config = dict(
    d_mlp=768,
    norm='rmsnorm',
    rope_base=10000.0,
    attn_scale=0.125,
    init_std_o=0.0,
    init_std_down=0.0,
    schedule='wsd',
    decay_fraction=0.675,
)
Each number is 128 + 24 x the weight over the matrix's rms, rounded and kept within 0 to 255. Layers, rows and columns count from 0. Numbers have three digits each.

# layer 7 MLP up, 768x192, rms 0.168, rows 675-747, columns 0-95
152147157121134110134105133132088126152126125101138145133087144149113122135128141107114120125105100083083144170149141154167138094120136126113138142132148151156122086119126132157104083119127140132086118144146162104146144140147093108160153100101132112131049130120147112155139069139137149133
107140091148088144121123146160140148111127119101113106123140088138146109087116128119130092172129130118113162115165133134125141093114148155156086141125100099141116118131154148106126115117155102152105111104168153131083110133117125114108108126141119133129136155154138161133130133081197143143
135133075084164109171132177131137143126139108109122121119170117074166143110124132097107125121162146134090167105168194157094091171129121115102162139119117132119176094110113155139108120141125133140093099138150139150135126158130174123138169166130135126142187123122053096152154153067191134100
131097113123141118157100151160090093135146153133106132160128142137105124177110103158095111141196136154123129122148088188135130093123127077140108141110125107162128106119091106168142124163107125123126104136116127170151118125132142125154122097130138126113111135094097078097125153112120136128
147085117114117142193141111118093142139145114105143128143111152123118168108118118151116060148130146131183100125120126155068079142131140158102128153091136124135087086162096111105137159155139110122177099159073096127158203125125126135099133156155141190119182136111113115105129131162169113111
188109125146135113085108139137084121139094134133146142084115195144118138123132131135150097183117129145129109134081115147136120115126103129152113104136154096114102147116161163119169105149143132155131104137135077136100141162080144106179137130139092130091127151152119143124118111121176140140
127114181106120094118153140089112141129148129144109104137108149142140147118149143141110096110139128116096126120088112105122104172117132128188132146146113107160128128130097053101138166088112164105125150149108142127090095126180131114089157104157101118117112176122071119142137131161107136104
134095121112115092114106145128157109111142111116156123129196112099114096148094143129113141145168137129136130107138120155124111149109142092107112129096104170165126097110132125126126104142092142138115099119138099102144149164112128103140112136125156147152142127081116147151129145093127097186
139149130146128074126129094099115111166155110121153134114148149133118143090191149156134133183149178144138109130167109153132138114107134147082133186147135074113115195131136117160135126134125075113096142132142152107122141129135146167135131145084137172093168123130161118131142137131097130149
112130122137116106114127094115127105166074122118120113130128112159130101149131094106118122113176115139110124120148125143151106153131124136107116130130135148135167123125122165150141130140110139112123155153119139144115109121125147102129149128161168111145147164129139083141108121104096160103
133077125116107143114159115100109127127100115171135126141159136164102139108119160131145145110098105118112165141143136163092094106111093133102128121135100166152130093139158116121186124123132124173103127099119130133137141167149087159131121109175123193090142131118155139119132125138125123110
155138157133137086131124132134098137150132121136134128123126147142063102120126118088133133119122109123117164160151055137142131120177170131151139105092147148115124084110081145103115145158093158149122157124131151098119115134120126112136139147110128151140075154155118122179146093154116122126
146129132088109128113125114119163136125139126127136145157123111118116122102084125116151160123109135118109183171095127113113125116107144109104106134124095143148079114133128138134086112152119152156131125116138148164123121097138105125099150148127078137166122139130097116100141114128105129136
122140112139165164135159137147146126088121162129112153109144129142145150105068142155106139090127150123107093163123138159116134139130089113116128124100149130117115096171121187095091152130138143081101128110130102137175141121136101120147111162137115125140152157121113191092145131101153124148
120150136124163127190119096144077129174115176116158148134144140131130117044129138114156148168117122151103142168138124116090108112130157126098140185143125110112132140143102121150125092127135159159095122122102125143145137101121117152166142112129116097164157119112138057133110110146139118130
116086132097116145096139126150104114125143117139126184090111098112112100117092156085106135144108155152130106165138173076086124126131128137175123176115125121121092111180135139157111104135153110114158100124096131085143119114146131130101111141120124160136128151157115142145094157093127131104
182092064127094126127082135137127141111132107135140112141125158118069098136139116114107117105088115140084114099123156140132132134139114160071149109122139112147106135142121090134129112110154148132108142109151114136095103117120105112141150099110142121127078142142102129137099121109119133107
142145133104128105161146124103158094138125162098155105124131111132131161153092130116133114187103139106116153121108073107134159121107127127128091124099118116152136150122149075148151129107153134126116128089130141116159151139106130092086148106156142135141098102136159153163151104125116120147
111144119109146138113133167154098110125119095138117094177109148138133154126151107101143144156141146114118150187119118131094104102121114104112189178104144122149109129113116125166135141138097111137122138124146132099129115107111139129126111133070132122105146131151148116130094128109091118096
100156174110113184123082102147097156127118102140143121121076102130097118114110120163101106165139148112155137150138131129173126145099115118142144122150108134165114082090130119083150128144056143131098117108129154129105119129133160124127109131123127149090157097125135101125087143165099159106
106113144127111142126131130151126151178162132111134122159151132145164143149167136131146145156137144121160143093100148132146085125142136091147194169140107152161120156120126121117142123134083142089132141141122111108118120115109102125116142136125129118120135119116113125173148113200148106149
201114116110114129164129103100122151089201120104148160126105138128116072115128136190115127089161119134086141100109154110085114140102114085095141114113144159126145072125110079156172108117123133130132078143106123172102152152107140094111140106163133104128126119069109134145108127119172138163
137103095157100163123093116158111124187127129126133114133094125154125141098094148152125160163099092116161139121173133087114152112145107130083134128119129167079100101146105144136123148140142139072143123117123099123100174135098137123107127114111066139138112093137121111106138157127148130073
126116167129139135101164171163120131099109119084102133143153114142094178096110126122168095131125144083147128101106102125086115124189124124122134166132154136135115112093136117163124157146162144102118133153064126062144122178135122144140160169145151161199141153148115133157157143155153158127
175100140106119155145134137163135145149138119148126146113135114118146173152127124129155110130117121126104102180151106146105131105160146141107119096121094160143108147117136120134134149156145106100169157121153151165118128133161109102111138148176101126115114151078082148142116145145097132112
106107129126141149116146130151110116144114095101087125187122142163107145165108177119117116102108116084130124143144170112135107133121115135134103117120138160078134175136098124097126067121119129168109132167106136123143119093128108112175123142112127113088145113103150117153152105197135145137
138145158126133153126104155153128135139134173162126150156111115132166148126150164135133143120148166129155128117115095153109091119140088101103085166089153102180142163120121100118179107169104154128127152179137080135120141103152145100110168130139146134074131120120108098122144063103146136116
102114115077130121131146103118140142144100099073098134116135112121139136153094157179138155148139122102149119139139144159147165138101111137108138147115170162110135123099136114150122131118115148119133139128111120117125108196193122070163135134138143156149151110094133122169146114125126091122
135150095130141159129131134106113119109145079187109204150115116101137118070126102132143147117126127094120123131135144148140104116156141100139126145099110148119125159135146153121171104137079110125098133158079100165154134109123120107146142156124163107170145104112167103139093117132107121158
113134066116139088107091172148166087111125123152142114134111098152059116105137140148133149126147093111121127135093135113131127122120118134137135174159109088108146130129126104141159140142113099150172125142115112097120130121122104105149140132114106143135125103114177122116120113136138148159
153092153137106136076151164120119170113098099079117127118109153142098122123191121185146159131129119117153139123098150102128124139113168096134139127128175097154101158173142073104104104126149096112134164130127144137173142112131137117088139117103131169154171143136175127167174150192110110125
135141103082100122128138087087169141112095143149145116097113115115138143149138167128095132173107127105142151150110124152139129159115131143142118076130137116118119142101143142103081137115132151062146145101149123097144125104078128095158128148132100172104087151124086111146154135150130129122
106084128127116130121088099114096158141125125160135146143121148093127147148140108140155109105152084148172167110134147124150112091090132137134126103151130153137100115094131112125140130128141144117137159125130169145075136099167088130134166089124109120087144122128173101127130097112164103141
153114125122123161127185098153112118152116154111127108113144086152128138147120099155145141149121129111135110191144184120115141121118136105100097145133094114110115149140122172159146109112126148141123107133122108097136179146110099141138132126141131120163092153114137138145112100141161145163
172125118141157104122156110106113155137095085140135113150137129107100117119110117118122122126102163117108156146092095094099127108085121093107151161152159126065116146136123094131096122130110107135090178189181110154139104168165187111157103095153128140114117090122145146158125112088123085163
123125104084126159087180134126081149092100106137102148132120149127111165073098075164117141142111126140121106144093138161133168108115112125134153132109113109123134089182138202144147113101146115162077128132108059115119150141084145134134161155115128141127170118126109080136086114135119136144
138130147113130151131103120165107099146140135100131136123127143167117090119156129152158193166105085144130126120121147116134082126133117143116088084133120182122144147162116079108135137102145119149135153149113167118148136128124129147124129109143108160175121146112111139142157141136127142153
167133122113133127141120150150125126102168146146152140091139145135144142121136140128158149099132129128165155059126109085122132070144146115108074109134112153117074083115116135117151108119120142146157072141121108135132115110155133080180121097135143147136131131117090153150141126142113104132
135108102128156133140156112130133131135082101098137137094141117100154132146132131134120117138103137105151113154138084157123124121156124118105118157147125136127167133153161120114134145133110138100136140084121146129140155076156109137129143148142157155103116148090145073164167144148150146141
132126130155111134113154110150131124133143127140137137084144103133113141099111088134146146127114116126121172140151160100127135125106119094092098124119134134126085137119149092177167096147143111121095101131139104098156146133121123158138105099096105078164107116123135124128130164148120157087
094113119129096123138140123122116118131145149165131102117113158099087119103091144123076094165148160124133084163133143134106164133118125108136132126105118123082121146110117156111120124146178150162120127135147122112176144106115180090160124134150062146132166110142089154110135130118119126141
143091146140115065096134166206107160152142103132128114182058130169095077148094125119143167128113120154126130127127148156109102113126098071126113098148140152146056119154149169122117110148130105133115122114171148175074106159083161127131133142120120136130080144062136113147134164135171144132
120119132129131120172168137111100165161131129119122088110114162122155175132113131107120140099115103113118120095129128135140119118139142092137090144152130148194110109077109112148167121104099159111137128130106144115147119158129113131120122137184168115117158133167097174144136120080105097082
124195138113130101153104127152115140150148141136090125126146123075134108135147111153095106094134114120113127152122143131121096111081114104163136155111100141122151128136139133145129145105135175183124126191150098116109107106132139084107188127124116122115126142155132152140129194120115114124
114130159158095126149126139143138112115110106150122108136083107131105126123131116101152157164154071083130131124142128102079109131135092126103136142143100130140166140109116104096139120153109170145076147066114108095115144113126116165146138094112091146122172147148138111145123134120093127102
111140145169119144123130124156107160150072135120109117128138147121125056130123091066116107102140102127140168148136126123124124130150075152166141159122130121148099125122149164097113140117158104096114142108143117140142087113100068151158153130174173154076147119119136125128164093128107091132
118110152095139130152125110122152120121095140124150142087147113128100134156123109118152154132157095078081131135102133155127126164133110148121089138133103114156189109124125158128141133137105124137125160123103119121122152114121168142087096135110160149143128154121135137153100136123127141161
125114106187151146122147128124155113105161098108102155140162121116139124079088136154142116124108136091114145122117155109104086147140104136153137163125124151125135125119119105140140150125166131164114122134134148126141109131120139097152108103099155110128178097109158107146148134129086139157
144123115106127115104138143113111119140126133088117131129160168124129154116153128105123115141142134083087105100103116149149095133106150127139105086133142111074100186143085119122136105126082157161111152092111137147117114140143134136135159143108142155102106151125133112165115114086147129105
091172122150107136145115106084131168168109107126106081149159135085143160121111117097132135118142067161084136107076111116131145121089114071175150112128108130114122116157125116149107122108112165150116132128130123100093169148132095136120118127162101111132084119133126128127096113177103121018
124127133095128147156115106142138156089094130125096082145139099137146110156100137124121117146125115172163102160175131089146136107096131165121100131145114107162150095164169152148144111141125134148162147161128118117134153177103138066139140127092091157096126104126103141130106124122103115156
126123158153113143119142153144152165167130139145132132153114176110133154090098137158170148097134124171147129183131076067142107138112118112141141076124121103131123145086129120105138120132138111137130157146147129128133143118117105150163136101148142160109126091154154067090130157128092096134
157114114119129140123162143117125141163125114144164124160160139121132115166127115132110126159174097144135166107141106083130164096130087136094113172110087161117120167126117132122157112116132123144122169132133140113149127092139116154144117109107117116157126089111098105111128103134125086137
117142108122128088123085144121112102093134145104119134125104170159115160088118153185093107153162125169134091144112147098139101170092112120124145179072142147119160119195129120111107126093147123119113148159179124108175105119155121144135135146133111125134126116145168082178132139125178122082
121088127117130126117103108170121113108163097129118087118101114121146111109130120116119146070134126163106122098170162095100115132142140115143140101129128092132115131125131129164171155156114125159123120133141090184104106111109097137183120093115133131102138150106093152099140142141111108134
083132135120104148099100089174149103107113134142147133139093090139125136163094119144121101156120140135115097147140105120135151156096135114149132152134134173156124149139156109125155164103117128084158116132131135099125088138146134097105146109139162155115154086101108121182126164148118155149
107127135138106153148173155103124164119116135090094145126155092192173109145138109128151133146113133163132123143152101114118100142139095116133136127139125112120157108153092145140153160140159118140113131090188171141116163146114135134109112138127141138105114100086125100105090088121152129140
125101189160125138144101068170134120121151152154130123114071130138142166145110115134131137156120097133130140173120157133158096130130095094177115121079109091133159145162106151135165106112106109131165137118073137148125147118136087123147133121102148107127105093048152135160142154127121106118
128142090102089142142137114141145111080109117125146125131127123124147135141125115122132118153093120118195124133133122139133137169130156128095136119123146130075134125122132094152093131125093080146081141127155129117138144128165124140138133150128148119119114107099120138148091102121125109107
123141129119125129106123100150076126130133104126111100134154132155147130114140135167122167141131118164118136113135141151114123128129148118147155124137124167129125144136112151175117128110118146070098172112112162126133131131148128132159160138119149112107101089170146144175114164101105149100
120103105095110121111112144143111131100148126104160126109156105179120104100107105145123139100109143142139113083123146103110155138158075134087095125122140090152137136135128130121139118166139087100136148101135133175139121083124111111156137129119144126093081129085186150155114119119130092096
149125137141128127154090174105105160148099131135114140104110161092143142135122112096137127150122121106063121128157133136079129139133147105164102150123122114113179128108148112105151143121120117174112124089072132128154105153121157096170141118135161161117157134103109138123138115153164105170
122146158115113112146133191166116100089142114147135143161119138097093116130127147129102148137141105098180105123134206162125087115131116107118123117106143215115146111157102131104096110114130114116111178128127131143127134117117149155129163160110136159135143097135139122140144150147131118131
113131100080138135155167106127125145159088154145123093121137114109137133101134115108124122105165136120143165111122103118144185112134096107119142114159143170107145181134117102154119114164095111087112136121175105162143129144173113161166090095156104104151132147096133110117139138142152112122
121118168142102077142123186188145125120088143106137086083148133145121125169143152155150137121138133158130085105120165119124162102123135144130144140149109111127090152122101135131108105165105163118132081120126114108160151142101125137163118106134127139100081103104132090144098120119160084130
161134096139127109142084153106077124114121119094139113099106145080160173172087161111146093149114141136171146102086126129123092135115143092148111152123119109155102123106104113113168147100131160143159138144106121098114101181101111147117161121115144123169130154178172104140151154141148112121
147149117166115150164129117144092111132147107112158123160141122143145123160118139112154095138134119171096106120133074116152105060136120108140100125081164152154092153106163142133140136114131155138151132140133132142116099141126140127158157143161154134113141147134096121125124124123120087141
117117150124116145157135177133126159143133090133118101112124140122094115121118161110146152138110127157122108139140128135141135074105109132122128168117122102123129142171099105078154102086132134138148148099163157118177118151150191169127113106152143140114131110126101169132112136143146112136
115118111133155107084152098160143101156115123126112099189111141122122109082151170095140129126116144130117149126105134128117142103126116128173162143146125084121133136169117099155173129093111131100122147125128101132149137137180133099157163121119124138131110136117150114131151079138169161160
108075160122121085107154131195169149139089109095132118088153140130092151088104128111157179103142147104143106119080131099153153134127078134139126147174140139121132065124094132133129125142139194072111137129121121152125180146147133126147101120138145106116132136122112091157132082116118158147
132129095105129126147129137092136120126116123145145125135139139117130156137131126140149081172118118121119121165105125128139153141134107159130107079153144117105159143114142126124088122118146142156132100153112172092154122110123140144141080127142082130137183120149106129135101152153132156118
136122109148147147140114129121107150096135125146160178111099111145124142163140137108142111142164138112131112111122138091098109087157116107126161183095159120166119130128110123120127104150127147120133144153120100139140102112117135131175107094144126097137120162128133131126141137128134113110
147148089127138168117126122125113098132108097133150127142096145135130152164148114152143122141150150089142124149157123116132107131128119145097152103129163135104116153159123105104179160119136148115136102077134139163121135148149129171128131135127105112092133124130150111158130113131130127118
# layer 7 MLP down (transposed), 768x192, rms 0.164, rows 675-746, columns 0-95
086129151153098108161132109100138159156150105120134156149133105142155129084118163086148162109178146127133137120150112157157126141136123154175114099118126106150149098100121114133119111144133104154135104095115084116132087139108134146127145154087121203099129137167151119151145147186111124112
141098140132141117115138116202118131170097106139148138150143127152119114139178114125133130091134099139150091124111138120180118128132131107118146104080112149106130116129078101112138146143120133108091116148115108120131144146145174110127146092130121108160145139110170138136142126156107125085
153085088184157131174123068076123162158139120118084103129117184149133141106120116144153125117125130140091137133074182131104147151147107107108109135128143140123145125141110092148145141119104174121133167148139161146091105122118154148201118089167153114131107085125154140060191091092075091118
134104102162159138106132136096070130133093133104102113144131132155135137094148092114126179128122096100119145181132129140113165105173110113128134143130086132096112076160148131108131134094119142105099192145128155083115164130126102091126125144144116146125125153159147166135137083093099138128
103155123147145133112110141164133119106082113117153152150119104109127102140161145132129170140120150137113132142118097140122099105143141160163142091115093127129156156114151148159164115148125146120134106094198119136105113173133153108162142134105167124165124096144151130105123114120108126108
114153129118114153157127118114164132131151126090086110144126081143153091141114127164108152082141109141141126098146101097144098146109136142112139166121132122122129126133098142177111150129128133122097152097146202107142123113112107142133128112129116101132100117103126129111108135136081104121
101060113169130134141117090162155121107089148165155149112170109151157092127130152151146187103136148109158143149116120101133126067161112132122141103130109136088116102115165126099130122137095116155115094152124099144165152159098172140161145111120167104139126164158141104139105115129153099126
132119131152143138108083142139141129152125094135123136156131142123152112119099115133127134160132132143070130147122134119090148138152120128153129137126126104092122146119142124108140195124132167118117113121082137131144125115138181120142123109109110144119106099151173125104117097144122141146
140126141099133130126123150094122123105071115123127149127122112107155129122124149101164138078140100118144140143099083109135157124080169098133095120145163114123142113130095137164135114095133149155139119110138139103140111131110114077141122140143182144138110158125110116182099162134089123145
081143121116132133143127118157126064136104123112102090094131106148122115123106130143084142151161127151132138108145108156164107145115128150155106128121148105111140159132129107141123127128130101119175149144146138148110114105122147125101128115132130123104165125134131086109108085122110137124
102137118178113136131140144157133147126119120152126118154117138114133098148118157135126134152140122122146130128133096119134105130099136149129142108150113158132122159103140132123134168147142133112143090113129106157126099134122121172149179146146087103158154158145137098115130164106131150111
169125131130116108139118139175118152133128165142111121148118113122127134139154090138156129103137171119130133153109126120132137162145148137133145124172080151077116124172120123167122132088126150150150115131136105103075136134126146100139127125127149144148170103153139194132126140155127186127
139119139163143138140130107133146112085113107148118112123160162186137157114161126107130159150116140147110118112067120146144164150104121119143112132120122159127146115119134167124113138153145129168114097115105162136118115155103177107172107106142120155116158141155145151109128120122159125133
123109134088089100137183136129117176126116086151164128138098095104106136105151081116168112127107146091150153122146069101173125133134131158145145080140115134164137154109133144115106129074138146162131105164066117116112123131126124116111165139132186144093125103119162090153138097141139134114
121134126156128102112133139108130098116166181210138133132121153111073119157130128120064103105103111133130129127138121150097157109126080113094113123150163136188119093105172173135150151098139088132129117099127110121128127116147096127104149157129116139148132181109131126149079161181126111148
103135141120118134145128145155121097151102167154121114131111083112095154167129095176176093102126138111120136097135098128153136158118132149106131122147140164134131151141138104122157137142137147133131138111149080139093177139102113197119118114106131096163125145087100074144117101161117119119
111101178183148140136181136128144089129148154096111122111123123138136103128132156133155101116127118114121112128153125123140161141162114121129115118144137128110124138159114151148107117172142100137123137082161135117133105118143121148118165164097183124133127083119101152148134110150166106164
144140113147125075114148124179082126126124140125131124172180117126132107095172144159109145090114091173117144118170147117106148157174153102109109108134087122144099118134146135169140143112127117153121099157110139124090113187119139153131127146168147132102100103160095114109058117130128150157
133105139155121150118113094149132131149139172099107151106151115142109120119152161143145124133127139127086111091107167144108133145149184132120126117137124133109141134120140149106110119149110126141125131140107146130130139143088100155135152113170137116129136104111144159080104115154145135120
143131099157126107138166124136143089123146182123108122154164117154147109125158096113134131076156091103105145102143143119138141081109116124152119153116114134109114102153145118145107090100146152105133157113136150138140115141118132126115119128131118129123126124117115145090153133144137092127
109104121085133123113143141180141136137100137140124144143121122159092113123069129138131122120097111100132098163159161115133111115100107145163100102125095119081133143125111155161137086144172102136133127122114164161115086156163138123143152099092146149138142127126112105102142124105109144112
109128135107135157183154119118141094129146155129123130115138136107102095112134136093148127160128110108121185103119111103141118155095081174161142102138143107127173139098103140135096115107130111151125126103112144155140133140123150181177099139124117106150114102150106107134113121151084122118
125157151150124096060125127172151130135113126099145134096108114116143181102153111137143107123112146140125120137114128146113120172112151083121092134149137126152125172135127118113094110108127130154103140112135128159161116147131139156153082162109149121140120127119099140137183127166131099168
164094152125147120123130122138108108122135118139155131084129114116143101122139148123119123126114093142119131112143169147145105112151098090129123083150151137133138104120103174147113096150131166122158101127107158117146139128106130127121117114170126107171155116137172112082136131136147118104
149153125107101142118141129094124138113119118120070107158164098126106164118150128100134117109126123168147153122128102120148114099120093127146090099121112103159125121157139053099140148150148146116126147124121161146136135163136134067114122135121129181155125171099140131148137108144178111109
115100075117123124157118136132140112105170140141149134136112096114159104141126103160120150128133128175137126121161104157148107121095169140148123142159140139126164156177114124155124157108148103131124109129160142141110106143113107128075156119124108138113168109132095142118087174114166134140
158120132151151181153136110111159140137131107057148124134170121134070116137091157181122146134148116127109109127144160117130117161067132140103114152125110121157103128116113141103147132167123083138085112116157126095141081084133114114221101080134132090158082109117129097105136137039118102100
149110118083121139131117123195152110143150164135125112098101146149095101094150133128107119115103161127076125089094121122107179146156151117122137112099120143120136167118122102140156115111148137142154137131086114069111097113160132177119169145135163132190091129162146109099147150162115141189
131109118108146127096177090120151178141121133122161096102138091117122126120137158110126133147107124142128172106129118195123123149121135106182136128113093107128133136099159138093114152146139129140117127149153141124132116149131145134094144169086132129126117137160077114134154107109113105109
134129140120118113120155146102143129092178107096095140124145123123158144108095169173157147096130151147115110080141150147129114135104152130128094112135116163156131129129095107171100093128136152105153149154144100146115114152139140123121110093131136100113170167167073118166116132139135122138
131121098143111126067125154100132177121155122123197153170125140087140141123152117119224124131128105134110083113128133146164115071137142154145143150104164116132169129123106056104191178130172108098116146140119086076117139170137143112093110121171126079093101124149153123132104096141147128089
117143138137082104104154105143105128149153144156148102115153125147176161168191136167100125141109151170087124091109184151113160142158129119109106120121137148109173162105107135132111151131129131093131096117148154167174148107086083135155129104102090155086178112128142117145149127109153132106
130147091125131127110156153141118106125115138102118131115141115141122121129122126152094157152156156095113093135112132130142115159134150125144112137108116131129097131170103156119134131124131117119135120127118115136164133141116189121134126155138170121169114124140078156126151121103138174144
114123135127166105128116122144164138097158122122124111177122144094125107164118133127134119110138098152136123114168111122152112143127143115122116164130150158132138139152169087126129118121139158128152158108128119109127140127113098143129160152125131130112134094119120125155102095094139143129
053136086120118105079107146152176080157116164149130154132134112132159131103069110138103139163160115139124057187063183163135149147153136174103071112121119107112125200104135108144097165176122158115152121118095117155131106141107152104122130127176167148160166141153086086127103115143149156159
149154149137120134163101150137108142151140116140167081113105121110139115172097159128176137151133146127107134151143104115149145146158142099134138153140147123115110135087106137114123177110135133085104142131109155120097115136158116104137130154135140108121139101150147150156132121092109156188
165116108110169114134138122112139129125126154119101123157096120125118137156104133105077116121116139132114112142111141114121159148160157134128149111116162114092137154129153130121113160124154155109131124129144107145078126114127124153128142131142128107143123119118109082121146092094077137133
118184134106118102115090132158144123111151117177120123162117139128114147136123092121133125126151101151120139116124142136088133104154098132146135130126131119104138115171120095126098130140147109092121170118142153134137164126127090116084134149119107099091167129143152084119124121103152093129
162147146147173124138168129139110101119128158120137159099159104124169155143134102134139158109120166077119101137124140094150175109113153167144147144114124140112139174093136101130129145148128129128127080124157137051112091094077115133096140132140110124106096118144160171116108119095197153117
139144160150156130146143109114111105102118121131146107094133105107135131076112117107118166118103138160098140151134105123098111120108128111146152138110097125124164133103143117133158135144116124116138124097116113117118133138123147118134133149116128122115127134131135120110124157120116126115
114088123157096152124162153132120149117152138128134139145134122119093129141130138109124110148114155170117145132090113159153105101127167126124131138108126098114126131094154130146151095124094109152094149129117187135124084151108188142132090160131123129109145178176087130128157110127125104168
131140102122134165146142108047134119115120148116108158066149134126135181105115102143132118125129147130118104136132095106116155130122144127119129151150128121106177147133104140109137123096120149138120116159128164094169150088155129140141127123125141125095139136156116129134108136125090135121
148111119095143134082078125123129127076134118151117083145125120160124131115100141062072098133152127112106177082156149093164071178124095138141087123100123150089105137100110139148139122103117106095169152151140134105124136153166136135099128120147085147140144174150145148147181177160130138158
159089072153124146134161112127126108161128122152182087126122098151177155118113155140118102134150125080117120133096095132115119101128154141123111120127159099105109131173108141096136105118102125151129155123090143127154160131151144139132107114145156138121133140110156134132126112075119113138
130116117082136132113135148141141123188135101098195140130149111141090175154128164108148131071173137158103070083123090132162104124088128153093142143109115148128115121165151151143130137140110114160137132153138096171172129137150153132107110154106126131114154112139114146152149154126176141144
178129152096180124124112108140106118142145168138174182120076103184132192089113118130123142094119175121135098152122147171121098101121133088107095117097107112100156129138123113152145140139114192110110112150106101105128157143153116113124100147121142115119114099185096155146084157099118117139
167145104124132134151146123140098125135158122130116097112167154120159166120145141137096122151161166139153086121136067144135101078096167118131155131132156138117099128168139132163125113140148044139144149156151163176096112124130104142116158177118097106122163128132112118124152122155133108132
140145105138175155112133063073126117124108138124156124101140121157140129127139144142154136122100125153137148109138135161158105121137148110165120145105128167125156117134170138136129149161134117111104148154149108083163134125148103137147132152153090152122116110107117132146119103170130107118
090121147145132154144133118167137174103163106126113150175160105158159103112089132094098142135174148137174153120152106138121111132142144158120138129131121171121147090134129113126142166124134134114113117101104176167115152125167127156154120133132115145143083098126129145119148144097105115096
133129135120105110131110131172106134105162117106135172130129116120133122174159147158166109134130118092167115145193149137120105138162134149105093155150163094128114141114117162116125135130118084175125112120124101130136121118134192129118133119122185129157142141136147141131136139117151128189
112152132158144120098129121124129096149149141120138151145150131168132097140139119128124117132126112141114143162152149143116129099120077107154103137125127150072118137101140143138098119117115164128131161095137157125110116098165113143157079131162170079168174128155129142123137130113114143087
127127120079122105131151127144155088093132120134145125118105119143123124134116148101128085179095127109150108097113157160139135119175108125144109126115112147141098093139119169114169118110135095133120124134124109153169117109104112129121128125102121153134132083126116122122091104109120141123
132150167117092122122127156091106130131121160127103125102086138103131118074133120089113112106080148133129132101111148099124111064160162136141117156173147125152144087071112112100136158159160161091113174123137096140133116134112108102141147123132096126108129087152171126138150135118139143137
122136146145100103126150064111119102184092160133105100105123144147156132155098092158053168104140152131175154138150052118125112162153138094098160132151105119120116132090111146188143086094126083145118088134145146198130161103114070170150147101144126133097144073156133114144168137122096101120
108159130117142125154087137161146138098171132099093138161126130133132153125127139163113148072103124133111159112124068082125143144179116145117123118113171155129139129121128159147184111158137136105099130090136119137104105131148108135132159084117129183140149117120128130178114153129157142139
144150112159155134154101186164167107150136164115095126130129155158134118097146169110154109141147161099111146107165115166137101159162117133124133093117112122117166124093095092166119141118122104153108187136088135082138109101107169122121170125156169120139148093158136105105119183133124145167
193122110079148095104144145148131102135098098174120119136099133145130072145126111082111098136165092095112127122159112138127140085118124122141108120133124105103092075100133139129101122129093147097144161121071102077141125175086121110140158135153118133152033140145113157139136135122114136102
138140143136155117089105134137126120153117158154108134164159123130144099159123101085072131101107107129145131132100092158107134103153147140127120116132176105170136151106123105113129170061145148131134107112146157113091136145081151139142088138119135086192140102068131142078102120115102108140
151113109145164134118132157137107141125144133138124155119130164170104144154129122116116125149122115104113116145140112123191103153095117165169148125157104147148143118141105143120120105140111134129130140140140143145101095129160168142105128143166107163090167129144131127122196135127118169147
095139149149133110155094128120157109139085121141121124152129106103163142123151122101119098124114141169110162154112136136074130153146120145114107126099113169155111097151106142100085154153132153157117138082163147190126110077153114094143136126097099087159139170106132121099111172139119146153
109137101125157180154147174126089094121149128128120104112108136133128137132115091135099113105128124082148116106144095107149091136090111139131145185131139098149078127133173128093091137116167087150109104128060101160104080113143135150109121114164109093134136089185113138116131101155129132125
142123172120137109108186128181138129149160082139106114140097141095143165154130126153119122132098172101107168170177120113140159109085134137148130124110179143122129134131125106141149103150156125166107187130136114125125083111158134102098115153179122096151101133102128159121162113090157122091
130116113134101116082133112113120148101122152111134132113144148116153146114151114121189098133118139147081129128113074104106144116129122129134125145169127098123148107116129114126145092128101121135120095115169127134112094140129107110161098124130128104109081131137106118162106147111141133138
138087145112157080112124136112123099131128134117167159094098167121116105139137121116119130144118147109115173114141083153122082118110119144137124114143117100136135134133135124126133110112154103159111139151164162185132140136121122122114120122144129176128100100171107107145144140130143147161
114109116115145128128119110106137141110115149124107145142125093127138118081134081145113159127112110147130128114126104135141138115132129113110116179135161115089136129138114153168124121092132135147123103108118127154103118053121159106077138102116120146140142128144138123129144101165102148128
110127133079074173093123137150146119150117126159151143138134140132121106114155114132138147084115083116154151202143152131124119096132103141129107093127127159090126143158167117093106142131141093134131140116129125144153125122129159099137107187125150112108114119120112186139127079109154108109
097091132125114105114167144119168125129130148105108128101114150130142126104145138112129167152167152121126139132139179163093114166136158120108116110151090098098121107139114126141124136136141117115129122110160121115116182140123153151100116145128104149160155157134142156115088176121147154131
131119145095142156105100124137135093135111136147100148121125138097115130137104104104142120141152098112087099114131110155140126131064134100105204159099098086140154166138079143159130112127107125158198159095143151163140121076132146132137185128101141089144125157162162090152141125099137118109
150131077117162145162165087135145143129122125147163085118168166166130110133166136115121129140160146091148136110143106114139131147124084156089181124074137123137141155143148156108115113128116124141104122099148162136161135133139114113102095178104102131171133115173111150112153152119110125125
153107102188157157142144101133165133126125126114126144093118104122105124119094176114091140078116167175105110098135129141121135105133147180152088136181155149121134113126107110126141130109145064113112128130063171106084135130148128089092192140117124096125176122131141152143118185105133142159
133145164153141160124142116113118139128129112127160129140104155140136124134149128154143157112103084154128133138149125134166114082107130141145129124123101125134128104100139107149125061119114135137126134117163113129093110110120157121124124119151146122113119125131170091148109114139108099106
126102103092135130133073103115113118164123107137123136189141098142165122140084101138115112147119122157110097124147092144098098138084149152132134115145149094125113130150145096149138148150137073110114112109158167155107114101145091145107118132153142140111114128113146108122145140152139157161